{
  "d_mlp": 1024,
  "vocab_size": 1024,
  "positions": "rope",
  "parallel_block": false,
  "init_std_down": 0.00279,
  "seq_len": 768,
  "train_tokens": 678800000
}
Each number is 200 + 20 x the weight over its row's rms, rounded and kept within 0 to 999. Layers, rows and columns count from 0. The size before them is the row's rms in percent of the matrix's.

# layer 5 MLP down, 256x1024, rms 0.0758, rows 0-108, columns 320-383
099,160,224,206,194,217,201,195,183,187,185,199,188,202,182,199,216,189,184,217,206,173,220,222,192,174,217,155,199,186,209,211,197,227,207,169,226,218,200,222,202,197,203,175,174,193,184,198,212,205,193,195,236,218,203,193,221,185,173,216,204,230,197,207,192
100,200,193,191,182,191,217,172,215,217,200,192,238,198,170,192,217,243,200,205,155,189,166,212,228,238,196,198,202,190,199,211,196,196,226,206,219,242,205,219,214,201,199,202,224,209,191,206,227,178,205,197,218,210,194,181,213,199,196,222,192,225,207,226,205
102,192,176,215,198,191,201,228,180,232,194,200,191,176,240,161,179,190,211,235,205,179,193,211,218,206,191,191,232,231,170,186,220,196,180,208,150,193,174,201,209,213,211,217,202,159,187,211,196,246,206,196,212,200,189,206,193,217,204,217,182,186,216,212,201
100,208,196,168,195,203,224,206,182,206,216,190,174,207,176,187,219,208,242,183,204,206,221,243,224,195,196,206,189,201,202,189,179,184,188,194,201,228,193,184,177,229,209,188,185,182,217,226,150,155,204,224,200,225,213,220,164,202,250,192,164,174,232,206,193
099,214,197,197,180,179,247,230,181,183,202,186,221,160,228,174,219,206,217,207,204,194,186,221,263,199,188,226,217,209,191,176,205,207,221,230,187,181,199,210,177,234,234,203,196,226,174,217,228,198,203,170,206,201,191,220,199,198,229,208,173,192,235,225,189
099,225,185,208,201,195,208,196,212,263,200,197,256,194,222,215,214,202,156,142,190,215,227,221,213,170,240,190,191,254,232,194,187,189,210,200,208,195,216,229,181,202,190,178,201,153,209,220,226,178,209,186,184,228,220,200,205,215,186,207,198,205,235,191,206
098,182,220,204,194,206,208,205,202,152,210,204,195,213,197,167,228,228,207,171,251,188,209,211,185,202,199,157,222,236,197,200,216,218,179,194,213,165,190,216,236,220,202,232,177,204,184,190,213,221,194,159,216,216,206,210,183,204,242,204,253,226,177,213,204
101,188,186,216,193,166,215,224,187,205,201,209,207,196,203,196,190,197,195,251,192,227,189,204,193,171,191,229,196,217,202,199,228,208,209,189,207,191,178,190,210,190,190,182,205,228,204,192,248,176,195,178,206,176,192,187,209,162,197,222,215,184,227,172,200
102,225,202,182,190,268,187,184,172,216,185,209,205,204,240,175,166,180,238,162,222,230,191,231,195,148,217,163,178,165,207,181,229,206,207,222,199,201,219,222,225,232,182,221,219,237,202,173,207,202,196,196,197,205,185,190,221,209,184,190,204,195,186,154,197
098,214,179,181,191,222,211,206,204,222,198,185,234,198,215,215,234,184,190,195,179,172,215,199,222,213,211,190,216,197,205,230,191,209,201,203,155,207,221,173,162,212,173,169,162,196,201,205,167,228,172,199,186,218,210,214,212,190,222,201,204,168,212,209,214
101,213,217,217,211,175,182,218,188,184,204,225,172,170,199,226,194,204,202,202,219,195,158,170,205,202,211,198,221,216,171,174,194,218,197,183,179,227,184,223,217,194,240,203,158,198,222,229,187,200,196,199,167,199,204,195,201,194,240,221,224,172,213,200,222
101,194,213,189,189,222,199,214,211,208,163,167,217,192,202,187,198,201,214,181,200,200,185,205,201,204,213,182,185,218,177,168,182,193,169,217,225,200,218,196,204,180,192,207,185,184,239,219,182,179,179,202,245,183,191,169,160,227,180,190,181,187,223,210,206
094,209,208,199,193,205,215,179,166,172,214,169,204,202,218,211,212,223,192,167,235,169,168,167,214,220,183,222,201,188,199,202,219,215,197,204,187,185,226,204,210,175,195,198,177,236,185,217,165,165,176,203,166,222,202,200,142,191,208,170,193,201,202,193,182
095,207,218,195,210,188,200,210,214,172,191,239,198,197,186,197,250,163,157,200,180,202,184,199,200,222,204,202,186,199,220,234,206,194,194,184,202,181,194,214,180,205,219,206,231,168,169,208,207,208,200,231,249,206,230,199,215,224,174,185,221,212,199,193,205
095,192,224,213,203,183,182,156,203,236,198,207,198,204,220,190,228,198,175,227,180,222,191,194,206,203,186,231,188,192,173,212,168,184,223,175,179,191,204,211,196,220,229,221,213,209,216,228,209,210,220,193,187,220,181,199,206,220,202,214,180,184,199,172,198
097,169,225,184,212,174,191,179,165,194,215,167,203,185,200,168,206,224,200,169,221,188,195,203,231,210,224,199,202,202,203,189,192,175,185,222,190,210,208,187,222,186,186,180,208,161,193,219,174,195,176,192,211,218,192,239,190,202,202,192,243,192,216,235,222
096,211,186,229,212,188,219,215,191,201,204,213,161,191,196,191,161,177,217,185,202,193,200,199,208,184,172,195,207,190,208,211,152,228,227,206,183,200,191,174,187,201,183,193,195,212,196,211,220,191,224,227,155,214,164,224,223,195,199,217,173,183,201,225,177
100,215,215,222,189,185,195,190,185,155,176,239,184,195,199,205,215,190,215,194,201,209,195,228,210,207,176,191,207,210,207,215,159,206,226,174,181,215,219,221,184,217,200,172,211,191,167,193,246,210,212,196,220,210,180,210,229,179,211,225,195,204,193,208,201
100,167,219,228,189,194,175,173,188,214,195,160,182,207,187,165,206,200,202,216,182,196,196,191,159,216,208,205,218,218,249,190,211,187,217,235,210,179,196,215,196,197,204,184,183,202,177,184,197,188,190,214,220,181,209,222,252,198,180,213,151,217,198,193,221
100,164,217,228,216,219,188,198,192,227,201,199,209,212,226,219,205,177,194,178,216,195,213,211,212,207,217,215,193,217,208,183,168,194,190,209,185,192,173,219,172,201,182,209,201,179,208,207,172,219,233,218,170,185,198,211,235,171,197,143,190,213,219,210,173
101,217,232,162,191,215,207,228,204,210,230,266,205,207,195,246,197,186,193,189,191,227,183,179,195,194,213,215,212,186,210,248,214,194,189,189,215,173,184,189,214,219,179,194,221,203,180,198,214,238,202,172,184,186,196,217,184,222,208,208,234,198,185,229,222
101,191,203,185,212,189,209,170,221,184,176,159,237,191,190,218,179,178,215,203,216,199,218,195,192,200,198,179,171,211,168,197,204,216,208,219,193,246,167,204,201,167,178,188,192,197,169,196,229,174,236,213,202,235,212,186,189,162,197,193,194,196,207,203,219
102,193,196,180,172,195,216,184,177,156,184,215,230,211,211,211,209,199,215,185,210,200,175,228,217,203,220,200,199,184,215,180,180,226,205,202,230,164,188,243,192,188,234,194,214,171,194,192,199,186,217,164,217,183,223,192,153,198,238,196,248,197,223,227,198
100,196,218,202,217,178,179,227,202,216,210,176,264,214,210,204,171,189,190,228,263,201,208,158,198,207,214,227,220,186,206,200,228,215,206,193,194,160,198,211,249,180,200,188,226,214,209,233,198,177,202,192,214,197,210,197,210,196,189,180,181,169,148,208,208
101,195,213,216,189,203,194,194,213,217,191,212,149,191,210,195,228,197,195,196,206,201,178,200,178,184,166,194,203,222,225,205,187,178,210,187,190,179,227,249,191,197,191,219,204,198,213,202,200,215,205,198,232,221,242,195,196,196,175,232,250,208,221,194,190
100,227,223,194,220,218,167,195,181,190,182,205,208,167,193,202,223,222,157,214,219,207,183,192,179,192,190,208,242,200,204,199,210,227,200,211,177,212,194,204,193,180,188,191,174,202,192,209,226,212,168,188,217,188,192,179,215,208,176,183,207,211,171,204,184
099,190,179,197,210,215,145,165,230,202,214,199,190,220,169,226,209,198,228,186,203,193,179,185,237,185,185,182,178,165,190,208,216,166,211,207,162,192,215,211,178,205,246,163,225,208,203,169,234,215,206,215,224,228,217,196,136,208,207,213,205,186,197,190,182
102,200,191,235,161,219,204,181,233,192,183,184,196,205,174,215,192,190,225,170,219,203,219,201,178,177,182,169,216,204,178,171,180,210,203,196,206,215,215,161,194,180,205,235,192,226,185,195,169,197,206,228,172,188,203,212,181,196,218,229,218,203,217,240,188
099,214,226,247,201,210,196,199,233,154,201,218,217,195,200,187,244,199,227,218,206,242,210,199,194,207,163,180,228,219,191,188,170,189,209,190,202,203,183,218,195,180,210,171,210,179,218,209,205,189,204,209,211,181,195,233,179,215,221,185,190,166,197,198,216
100,168,202,210,216,181,191,197,236,174,201,206,215,214,196,229,226,171,189,191,223,216,155,188,218,222,220,188,212,198,197,171,222,207,240,197,178,199,191,192,174,220,233,185,191,193,197,192,208,196,222,209,187,203,163,174,198,167,179,210,192,187,205,201,192
100,194,199,219,197,195,217,163,172,224,195,210,216,196,195,200,207,224,213,174,218,157,210,209,165,224,228,225,176,179,215,217,164,179,209,189,220,206,201,193,197,181,172,207,207,181,178,183,196,155,190,217,160,226,189,207,189,248,184,229,234,170,190,217,234
101,229,181,206,188,175,210,164,208,252,184,239,172,195,197,199,226,182,168,200,168,207,221,203,181,192,207,197,190,204,216,208,206,198,205,199,205,208,196,215,229,171,204,189,218,202,220,158,220,184,162,220,205,223,201,188,239,195,184,214,227,245,204,198,193
100,235,191,200,245,196,181,210,190,176,180,160,166,207,226,205,206,196,219,224,184,212,204,219,207,214,219,201,180,217,182,211,224,227,246,200,195,242,214,213,216,201,187,213,202,174,207,199,181,199,214,192,156,186,207,196,205,210,207,200,230,181,150,169,213
101,210,157,191,203,225,178,213,202,204,220,193,224,203,182,204,190,219,230,197,234,194,231,196,207,177,184,197,212,202,192,184,222,231,186,204,205,226,207,224,200,187,218,191,193,212,210,197,182,186,186,225,193,228,181,221,209,197,177,209,182,164,205,200,214
102,191,180,205,224,231,203,248,179,205,199,209,207,198,212,214,178,219,194,206,207,223,167,215,251,212,223,182,170,175,179,175,202,203,195,228,214,201,187,204,217,206,198,184,162,234,220,183,201,202,174,212,220,199,211,207,154,206,190,216,200,196,216,181,201
102,186,198,208,216,189,201,208,202,212,223,204,194,219,179,202,238,178,206,202,179,200,225,189,217,195,181,176,203,213,197,188,179,201,209,207,189,182,216,195,186,223,207,228,237,197,192,203,172,247,222,215,201,206,193,190,189,224,181,208,176,182,219,212,200
101,233,186,214,197,183,184,203,164,260,204,208,228,217,189,199,208,198,177,182,190,190,221,218,194,221,179,233,197,191,202,237,232,250,175,203,225,185,229,175,165,214,188,200,210,222,199,203,211,218,218,206,197,201,188,210,191,166,206,231,178,180,188,214,205
100,193,223,157,206,179,181,203,205,207,159,212,216,201,197,223,246,171,175,200,203,190,207,170,215,168,209,185,180,158,225,193,230,183,180,201,152,197,188,224,199,218,196,209,189,189,174,221,211,184,191,209,158,216,231,192,193,190,191,224,199,185,192,183,182
100,208,192,215,167,208,219,274,184,205,207,180,190,196,192,165,201,215,205,214,214,192,203,209,206,197,195,166,209,185,205,200,184,199,235,193,177,201,210,175,187,239,178,215,230,213,190,194,186,203,200,251,170,202,218,168,169,203,215,220,202,178,226,220,205
099,198,219,178,205,216,229,199,225,160,242,229,215,183,199,221,202,218,162,216,226,207,225,174,182,209,200,153,224,211,237,175,170,212,215,188,189,189,212,236,230,164,227,208,193,190,185,146,202,181,199,175,197,231,201,175,192,214,188,174,177,223,186,223,207
102,190,195,223,187,188,172,211,184,181,211,225,180,179,195,158,205,201,173,194,213,219,196,200,223,232,186,205,223,251,171,201,190,227,193,172,200,223,225,169,177,263,209,194,224,160,164,221,169,201,205,235,203,207,204,209,186,208,151,228,181,193,224,205,206
100,181,172,171,203,212,258,195,237,190,192,189,188,166,209,219,182,205,191,227,180,193,203,225,214,215,205,220,206,215,209,217,165,194,203,193,223,168,197,180,185,146,229,209,177,194,218,183,218,232,243,210,187,191,190,227,199,216,196,182,179,227,192,173,172
100,220,165,172,212,204,169,186,199,180,203,196,242,176,228,224,237,185,231,218,179,202,225,202,187,191,203,212,190,194,206,209,198,199,177,171,203,191,212,201,199,199,199,189,191,233,199,169,203,208,185,225,165,184,217,226,192,195,194,198,212,233,205,205,222
100,211,195,219,208,214,202,207,192,212,205,229,168,190,192,172,201,201,188,219,216,192,176,185,158,153,170,164,208,179,154,196,223,205,199,217,179,209,206,186,189,193,205,190,192,198,225,203,174,219,182,222,194,201,188,220,229,206,226,214,225,178,187,212,224
101,193,201,208,248,156,201,149,198,178,180,203,156,217,227,191,245,197,189,178,188,197,198,180,197,204,207,216,204,183,203,227,149,174,206,210,164,194,198,191,209,198,198,184,213,185,205,168,212,193,181,196,207,212,194,183,216,176,167,183,206,182,196,197,169
101,228,205,185,182,194,202,226,199,189,228,170,185,193,211,186,185,226,231,181,218,212,219,168,210,239,194,187,152,196,191,174,198,206,159,201,202,202,210,205,216,227,221,180,191,211,221,195,192,201,222,195,229,231,173,195,221,198,168,178,218,229,204,195,175
100,193,197,198,203,191,236,215,227,213,189,250,196,194,244,178,193,181,199,212,173,195,210,224,179,166,220,196,191,189,243,215,207,178,170,175,192,190,185,186,228,220,224,182,170,197,201,185,192,193,204,215,190,200,207,233,179,240,195,198,187,204,223,172,196
102,165,174,182,170,216,192,204,207,202,196,218,245,202,220,203,187,149,198,172,225,161,191,164,188,213,230,219,226,220,227,168,219,202,218,197,240,200,189,222,211,249,195,189,220,221,194,234,219,170,193,205,206,195,189,191,182,220,176,215,170,179,215,196,180
101,221,209,199,201,186,198,182,245,172,216,146,201,201,190,197,217,228,245,199,230,179,175,203,200,228,222,184,178,201,201,186,200,180,222,206,222,193,206,206,190,206,214,167,215,199,189,221,179,216,217,222,180,215,238,216,202,207,199,217,220,168,227,230,194
099,200,214,212,189,201,200,192,203,201,183,211,192,200,206,211,238,220,228,230,187,179,227,171,202,203,204,211,175,191,162,198,189,150,217,201,199,200,216,210,208,197,222,213,187,187,196,208,174,192,229,195,156,194,247,223,203,229,207,151,176,190,193,164,187
101,185,206,204,211,207,184,206,209,193,221,216,215,206,224,212,210,212,218,199,190,173,235,197,198,212,208,194,216,213,208,197,192,180,236,208,178,168,185,202,198,201,199,194,217,218,212,179,215,211,151,191,225,230,199,217,178,172,214,194,246,233,228,186,184
101,202,195,217,188,165,194,222,159,224,197,194,212,184,213,227,210,184,210,203,235,203,213,214,207,181,205,204,180,170,188,203,196,217,197,212,210,233,189,224,203,212,216,186,175,213,213,187,215,235,226,210,196,197,184,198,195,222,241,152,200,199,199,220,181
101,223,219,198,184,200,191,220,225,213,225,189,219,200,215,197,213,197,206,182,209,211,227,163,214,193,171,203,186,196,177,220,186,191,243,183,196,191,208,219,231,189,221,190,211,182,237,204,193,218,186,177,164,216,169,189,242,208,215,211,248,157,191,187,203
102,231,192,234,199,211,205,238,200,207,202,244,227,178,229,211,190,191,182,185,202,170,188,198,187,201,188,158,208,186,215,204,175,193,214,171,182,152,188,212,201,226,227,237,183,234,179,205,233,176,228,213,188,225,186,201,222,178,210,201,233,194,173,203,166
101,247,210,190,250,166,144,169,210,239,164,210,210,177,156,186,209,189,202,190,198,235,180,206,198,191,201,212,190,212,199,197,189,229,234,210,173,182,237,223,217,223,190,232,237,167,224,191,223,205,157,216,189,229,207,204,218,203,209,191,204,177,181,184,235
101,229,205,183,196,207,214,162,214,208,210,189,177,192,193,192,228,211,182,173,217,162,195,205,222,207,214,203,197,172,212,209,200,217,231,203,183,188,206,162,196,165,195,246,194,191,207,212,144,182,213,198,206,205,173,210,164,188,202,141,188,208,192,181,201
101,177,186,189,163,205,225,201,220,221,230,182,219,177,197,187,203,195,190,211,192,235,165,204,194,231,212,197,173,199,232,215,234,191,170,247,220,217,213,219,184,179,242,211,185,214,181,207,210,207,188,179,257,190,193,182,186,206,146,191,214,169,195,183,195
100,224,177,225,209,191,207,215,188,237,204,223,200,205,211,177,208,149,240,194,204,219,215,211,198,195,184,181,188,234,224,233,212,208,219,186,224,173,193,198,196,178,215,200,212,218,214,230,198,238,205,227,206,208,191,181,221,178,231,189,192,179,197,204,237
100,196,178,189,199,217,203,198,215,174,166,218,172,190,202,194,180,191,175,220,234,210,207,197,206,230,214,142,227,205,188,193,216,196,244,188,235,196,196,169,168,208,220,236,153,218,219,189,174,175,194,218,197,188,236,202,172,185,199,214,188,215,229,166,201
103,194,196,175,220,202,224,208,213,196,171,187,203,187,255,180,200,194,195,215,209,214,194,185,217,213,175,219,193,185,197,183,187,223,206,200,193,196,227,212,216,232,199,201,146,232,226,194,220,193,206,217,229,190,243,185,216,196,256,211,196,168,186,215,231
099,222,179,221,197,214,208,172,170,226,203,201,187,207,164,164,210,173,207,205,138,193,219,201,178,181,158,215,190,217,206,182,190,217,186,214,189,236,214,226,179,202,181,194,238,208,202,172,220,195,224,229,179,184,192,197,199,203,172,181,205,220,210,165,219
097,215,215,229,208,202,183,192,213,163,162,179,211,185,192,241,197,196,194,173,184,199,189,226,177,235,206,211,217,218,207,208,210,205,191,222,203,165,222,196,223,186,209,218,184,203,226,214,199,173,196,214,214,200,223,202,207,196,192,220,178,208,180,217,223
102,150,192,228,206,219,215,178,186,232,254,206,199,219,190,193,204,190,194,154,229,207,216,216,214,182,207,184,178,175,192,199,197,193,175,186,195,167,185,232,196,201,198,206,208,189,227,211,206,204,203,192,235,186,213,200,183,213,137,211,218,193,205,195,174
100,202,206,230,167,199,202,213,202,164,177,156,205,204,177,220,158,225,215,195,186,226,184,203,233,208,195,221,223,152,188,191,206,191,239,210,231,199,216,202,162,187,214,200,185,183,168,197,217,154,230,211,194,222,209,171,189,200,155,197,205,200,176,207,214
101,208,200,184,192,218,206,201,206,180,217,199,214,201,191,160,220,194,209,189,164,203,200,170,201,203,213,194,217,199,201,219,180,160,196,186,200,233,209,226,190,244,185,170,212,195,168,212,177,180,235,199,200,160,197,183,205,189,188,212,223,193,223,161,191
100,181,184,198,207,193,207,210,199,221,196,197,221,210,214,219,214,183,204,211,186,218,201,173,218,226,193,159,201,212,184,202,240,202,200,210,183,183,174,179,220,182,212,181,183,210,194,207,201,194,207,197,213,179,181,209,196,203,165,208,192,205,245,194,180
101,196,213,197,201,193,204,205,201,203,219,226,203,222,215,222,229,231,187,204,189,223,169,219,214,190,186,188,214,205,197,178,274,206,216,199,207,199,196,225,210,203,190,196,178,202,200,205,223,179,164,230,211,214,184,215,206,225,188,220,191,202,201,183,210
100,175,197,175,205,176,174,168,214,168,211,220,180,198,193,168,237,196,191,243,200,199,186,203,205,212,170,237,208,173,230,142,200,177,200,202,207,220,169,187,201,251,234,188,175,186,166,202,192,254,185,191,226,217,182,174,190,192,201,146,197,219,201,206,195
100,223,203,207,185,180,210,182,236,186,205,222,221,192,205,226,192,193,232,169,225,226,259,207,219,231,192,192,203,182,181,175,213,202,179,183,216,229,216,181,232,216,200,194,187,195,190,195,186,186,218,188,203,211,201,221,211,197,229,186,209,217,211,199,221
101,205,199,228,186,228,206,193,181,161,176,184,166,194,207,208,225,228,203,168,156,235,191,236,198,208,216,243,200,218,212,199,181,182,213,216,197,175,182,218,209,187,218,224,237,191,200,204,173,196,217,217,176,185,212,198,202,218,188,200,192,242,214,193,170
100,221,212,226,212,193,248,175,188,208,216,189,178,195,202,170,188,199,200,176,157,167,212,186,224,243,190,184,176,212,200,187,226,186,210,188,202,207,225,209,197,196,178,200,210,216,193,234,233,205,245,201,214,199,223,182,194,205,185,237,172,217,144,183,182
102,176,190,230,222,188,199,206,169,221,194,191,184,204,189,193,236,230,194,152,203,206,169,204,205,202,182,221,157,206,215,190,214,192,213,183,189,193,200,184,178,219,204,215,184,146,203,230,198,215,209,197,180,244,177,176,198,217,193,195,169,176,215,217,208
100,184,196,221,204,178,171,196,178,211,186,177,207,225,195,227,204,204,185,211,191,218,225,206,187,234,208,215,218,196,185,206,180,206,224,203,228,177,194,214,209,201,221,161,193,200,218,210,225,185,160,204,217,202,202,210,199,206,183,215,226,226,201,216,171
101,231,218,221,215,182,158,174,171,195,204,180,176,184,220,173,244,203,189,206,179,163,186,211,190,188,208,190,211,219,186,203,205,191,209,216,212,175,217,204,199,177,197,179,155,203,208,213,172,226,190,190,244,173,231,156,213,186,215,155,166,203,180,210,248
100,147,214,218,188,226,216,210,184,236,187,219,184,207,198,173,242,185,211,182,201,224,187,201,158,187,207,239,186,147,221,226,179,193,170,190,178,191,211,189,205,222,212,187,171,226,182,181,217,209,178,170,194,193,221,225,198,212,224,204,211,163,197,222,199
101,225,204,178,205,171,203,194,174,181,181,192,208,228,192,226,197,187,202,234,188,222,199,219,214,211,196,244,227,193,207,215,184,178,211,211,179,174,214,199,181,190,192,186,213,185,200,204,220,209,232,217,225,204,204,235,219,207,195,185,199,229,187,205,235
100,246,232,185,173,190,193,180,169,205,194,200,215,206,196,185,221,156,184,174,193,206,209,218,201,196,204,201,188,167,183,187,193,196,191,212,183,201,196,214,208,183,174,173,206,218,195,195,209,187,189,186,188,219,205,177,200,198,189,211,195,187,194,194,163
099,201,208,212,193,198,189,197,203,196,213,186,201,192,219,204,229,221,167,197,189,194,202,204,206,191,205,238,192,213,193,155,204,191,228,206,185,198,183,223,207,210,197,218,185,181,176,195,242,224,213,190,188,208,175,214,192,195,195,204,233,211,151,183,181
100,167,202,165,178,201,185,257,194,187,219,195,210,183,181,213,197,203,181,176,192,203,204,204,173,194,226,225,219,201,191,217,154,222,229,202,210,224,156,209,197,234,234,193,179,189,209,227,182,179,183,223,240,200,163,205,173,212,231,203,214,195,215,216,197
100,209,193,254,213,192,242,215,191,164,183,206,190,185,168,242,197,210,193,194,205,211,202,212,215,190,188,223,209,235,168,216,203,218,226,216,227,198,207,205,175,200,178,201,174,217,186,188,198,218,193,181,211,193,192,214,232,206,209,194,219,173,178,176,210
101,211,219,226,238,204,212,255,175,169,199,166,217,230,198,204,228,175,185,207,202,225,209,190,187,181,158,209,191,196,212,217,185,207,213,191,215,190,200,223,234,186,218,199,232,156,198,215,210,194,206,215,210,205,204,214,213,203,206,177,186,201,194,224,190
099,208,206,209,215,184,242,189,222,212,161,201,211,199,187,202,189,210,211,207,208,230,181,195,178,193,204,188,212,204,151,213,221,204,256,191,214,206,216,209,210,224,200,199,231,202,183,183,203,185,216,193,184,189,198,199,175,225,220,214,206,180,201,213,174
098,225,217,216,202,176,205,216,220,226,251,214,216,172,219,197,186,195,200,208,206,205,231,207,210,188,227,202,189,225,186,194,195,201,167,201,198,193,181,207,232,175,193,180,198,224,181,188,244,194,191,214,213,178,185,218,174,213,220,197,187,203,192,227,174
101,198,216,191,178,189,191,218,216,192,190,197,232,180,214,204,177,130,188,187,234,251,208,198,205,193,195,189,177,216,157,217,212,217,197,248,210,194,211,182,205,231,191,187,226,217,202,192,191,179,182,194,172,231,209,173,184,212,219,193,172,202,189,205,215
098,195,205,227,213,198,201,198,234,163,179,211,206,190,184,226,228,206,186,223,162,210,194,176,227,230,245,177,227,196,214,237,220,191,231,245,207,248,204,213,188,181,218,240,210,211,201,141,259,173,179,191,187,186,207,211,203,177,213,204,214,188,210,188,204
102,208,219,197,179,214,169,198,173,234,164,190,193,242,199,177,200,193,200,184,216,230,188,215,214,240,189,207,198,195,206,160,219,198,195,204,233,234,209,210,217,186,208,182,166,231,203,181,191,209,217,186,264,207,183,210,172,215,233,197,216,155,195,172,151
100,209,202,210,188,190,177,225,189,177,201,186,220,166,249,210,199,174,194,201,189,222,185,217,234,190,217,188,203,202,225,212,162,236,210,207,210,247,186,211,183,208,165,208,223,216,196,230,217,196,196,202,215,204,183,233,228,213,177,188,211,218,161,202,193
099,206,204,193,192,187,161,219,199,190,180,157,209,210,224,187,197,226,232,171,209,232,196,199,234,238,195,210,245,193,169,237,186,185,208,183,227,203,191,166,194,176,192,184,189,190,213,188,220,202,212,228,215,219,212,187,215,225,198,213,150,203,201,177,183
101,209,206,183,148,204,231,197,236,185,192,210,188,198,224,193,208,201,224,182,217,198,188,173,182,170,172,215,211,183,233,215,167,172,164,193,206,210,189,186,190,195,185,158,176,217,174,195,150,209,198,187,214,189,203,210,214,186,203,203,232,189,191,206,202
100,198,180,171,204,174,186,224,205,210,198,209,248,176,175,242,208,211,204,210,222,189,220,228,207,167,224,228,193,176,211,193,195,226,216,204,223,186,214,226,183,213,203,211,209,208,208,200,187,212,190,217,188,192,190,212,235,198,212,218,187,222,196,212,186
099,234,230,158,222,214,219,232,200,181,170,250,191,191,206,211,199,190,184,186,178,211,174,215,194,203,203,207,199,199,163,205,243,171,190,184,178,204,208,193,189,201,184,199,199,183,180,169,186,179,196,194,165,217,221,201,188,193,192,204,173,194,193,186,197
100,209,188,207,218,181,184,227,210,163,188,188,190,193,181,139,192,190,188,217,195,197,194,196,192,184,208,181,233,209,184,218,220,193,188,226,245,233,226,232,208,178,171,211,205,213,218,232,204,218,184,205,174,176,206,223,197,185,221,213,156,192,192,240,209
099,208,203,213,238,182,181,181,225,183,188,206,207,213,177,255,218,258,182,183,188,206,192,174,213,193,220,210,171,204,196,175,209,213,213,197,184,184,223,194,190,184,196,157,207,152,197,239,220,196,183,206,206,208,192,213,207,183,195,188,222,193,193,216,219
099,191,179,206,192,187,214,210,246,220,213,179,178,215,211,204,199,183,195,180,214,176,185,172,197,201,216,235,183,179,172,187,203,195,203,205,191,183,179,214,193,205,165,208,205,162,192,184,190,202,241,195,225,206,189,215,225,229,220,202,179,170,178,176,204
099,208,195,221,210,176,213,212,216,169,172,206,196,198,205,203,204,220,220,180,229,205,186,185,211,192,213,196,181,184,187,193,205,179,186,218,235,187,207,205,188,186,200,220,192,185,203,170,194,226,224,187,190,156,186,197,178,189,213,180,185,203,205,237,247
100,224,178,178,228,151,228,204,228,207,196,192,177,204,206,188,206,206,185,205,200,217,209,246,192,197,215,195,200,218,184,182,222,204,208,182,191,237,167,231,174,217,174,237,199,203,194,191,216,179,200,225,173,220,163,168,191,196,172,197,210,197,209,167,144
101,163,165,165,208,173,232,196,223,228,190,210,213,210,175,206,229,210,199,197,228,197,215,221,210,214,213,207,202,227,196,216,192,222,182,182,177,223,210,188,244,226,180,190,204,204,225,173,237,236,172,215,194,204,188,215,220,191,200,219,192,209,238,164,193
102,230,213,173,215,224,219,198,196,178,185,168,193,225,198,184,227,220,219,173,220,200,195,201,209,219,217,188,170,198,216,190,238,195,229,223,196,195,194,210,205,152,172,184,218,200,217,200,179,208,237,187,189,181,210,188,188,210,181,179,205,168,198,207,172
100,205,202,220,237,174,208,173,191,187,235,201,199,240,173,201,212,184,197,208,187,195,203,238,231,227,213,192,216,198,180,191,220,197,214,187,219,217,183,196,173,207,236,190,189,209,213,187,225,168,186,181,219,216,190,181,224,190,191,189,207,239,196,185,209
100,196,211,187,175,214,204,212,177,192,205,201,172,217,181,208,241,194,179,221,226,173,209,156,230,181,185,203,251,230,195,207,202,198,199,209,204,204,195,201,219,197,162,172,223,195,191,211,189,196,198,205,214,190,182,196,183,219,174,188,229,180,197,195,222
101,210,172,213,163,184,173,198,211,228,180,191,178,209,154,158,211,220,203,206,221,190,194,195,213,203,193,200,236,231,208,224,215,186,182,170,179,199,202,204,213,200,224,204,176,167,198,209,189,220,220,186,191,218,190,183,204,200,203,209,202,178,177,213,162
099,200,231,209,157,184,222,215,199,191,245,192,229,203,201,209,166,194,234,209,194,205,215,169,206,213,202,223,194,182,197,187,187,170,185,189,212,168,171,196,236,209,217,202,201,182,178,220,178,182,240,250,212,189,203,173,204,197,212,196,186,214,183,188,160
100,185,174,192,209,235,204,209,214,190,186,211,208,204,182,202,217,199,238,194,202,213,196,243,191,216,187,226,192,178,185,219,200,180,210,194,191,229,193,189,186,200,225,207,205,180,179,201,190,207,211,228,184,176,212,197,201,227,198,203,219,201,213,199,214
100,180,169,142,200,175,196,205,189,207,202,203,232,224,184,209,236,205,222,183,203,230,211,199,198,205,226,204,201,205,194,233,238,208,186,194,184,240,230,208,208,190,227,216,186,196,180,174,207,203,198,219,181,173,216,187,201,187,202,256,219,197,210,235,167
099,173,215,205,192,177,202,206,219,210,220,190,198,210,206,183,229,227,211,156,181,188,176,191,189,200,211,226,173,184,209,230,168,249,179,175,223,194,175,179,196,174,159,162,153,219,230,197,218,183,232,219,227,198,214,199,182,165,212,225,222,178,200,198,180
101,208,177,218,195,213,242,218,181,234,192,191,189,202,188,200,203,169,190,222,210,186,221,195,201,218,201,216,195,163,176,184,193,220,165,180,194,210,190,175,216,167,199,201,217,230,186,236,181,188,215,183,227,199,204,201,176,209,180,205,209,216,193,197,218
100,208,209,192,169,206,217,220,224,184,210,199,211,205,187,194,255,217,194,191,198,203,213,174,207,202,235,210,207,217,189,199,181,195,186,191,195,197,188,196,168,191,164,157,191,191,207,174,195,166,197,184,198,211,194,200,220,221,201,177,182,249,227,218,227
099,215,197,210,176,216,235,173,170,205,219,197,188,188,189,237,223,231,249,220,232,200,198,160,207,191,222,194,168,218,214,199,213,209,209,175,232,205,238,190,228,193,190,194,190,214,192,194,180,211,194,184,220,208,193,196,219,236,195,193,168,195,198,178,199
100,220,156,219,213,174,209,219,167,202,209,202,213,200,213,216,221,189,195,162,190,188,179,209,176,193,189,200,196,176,186,187,190,202,223,204,202,200,210,172,191,192,179,203,170,195,211,203,207,197,187,171,212,192,216,177,197,208,199,193,202,206,206,213,164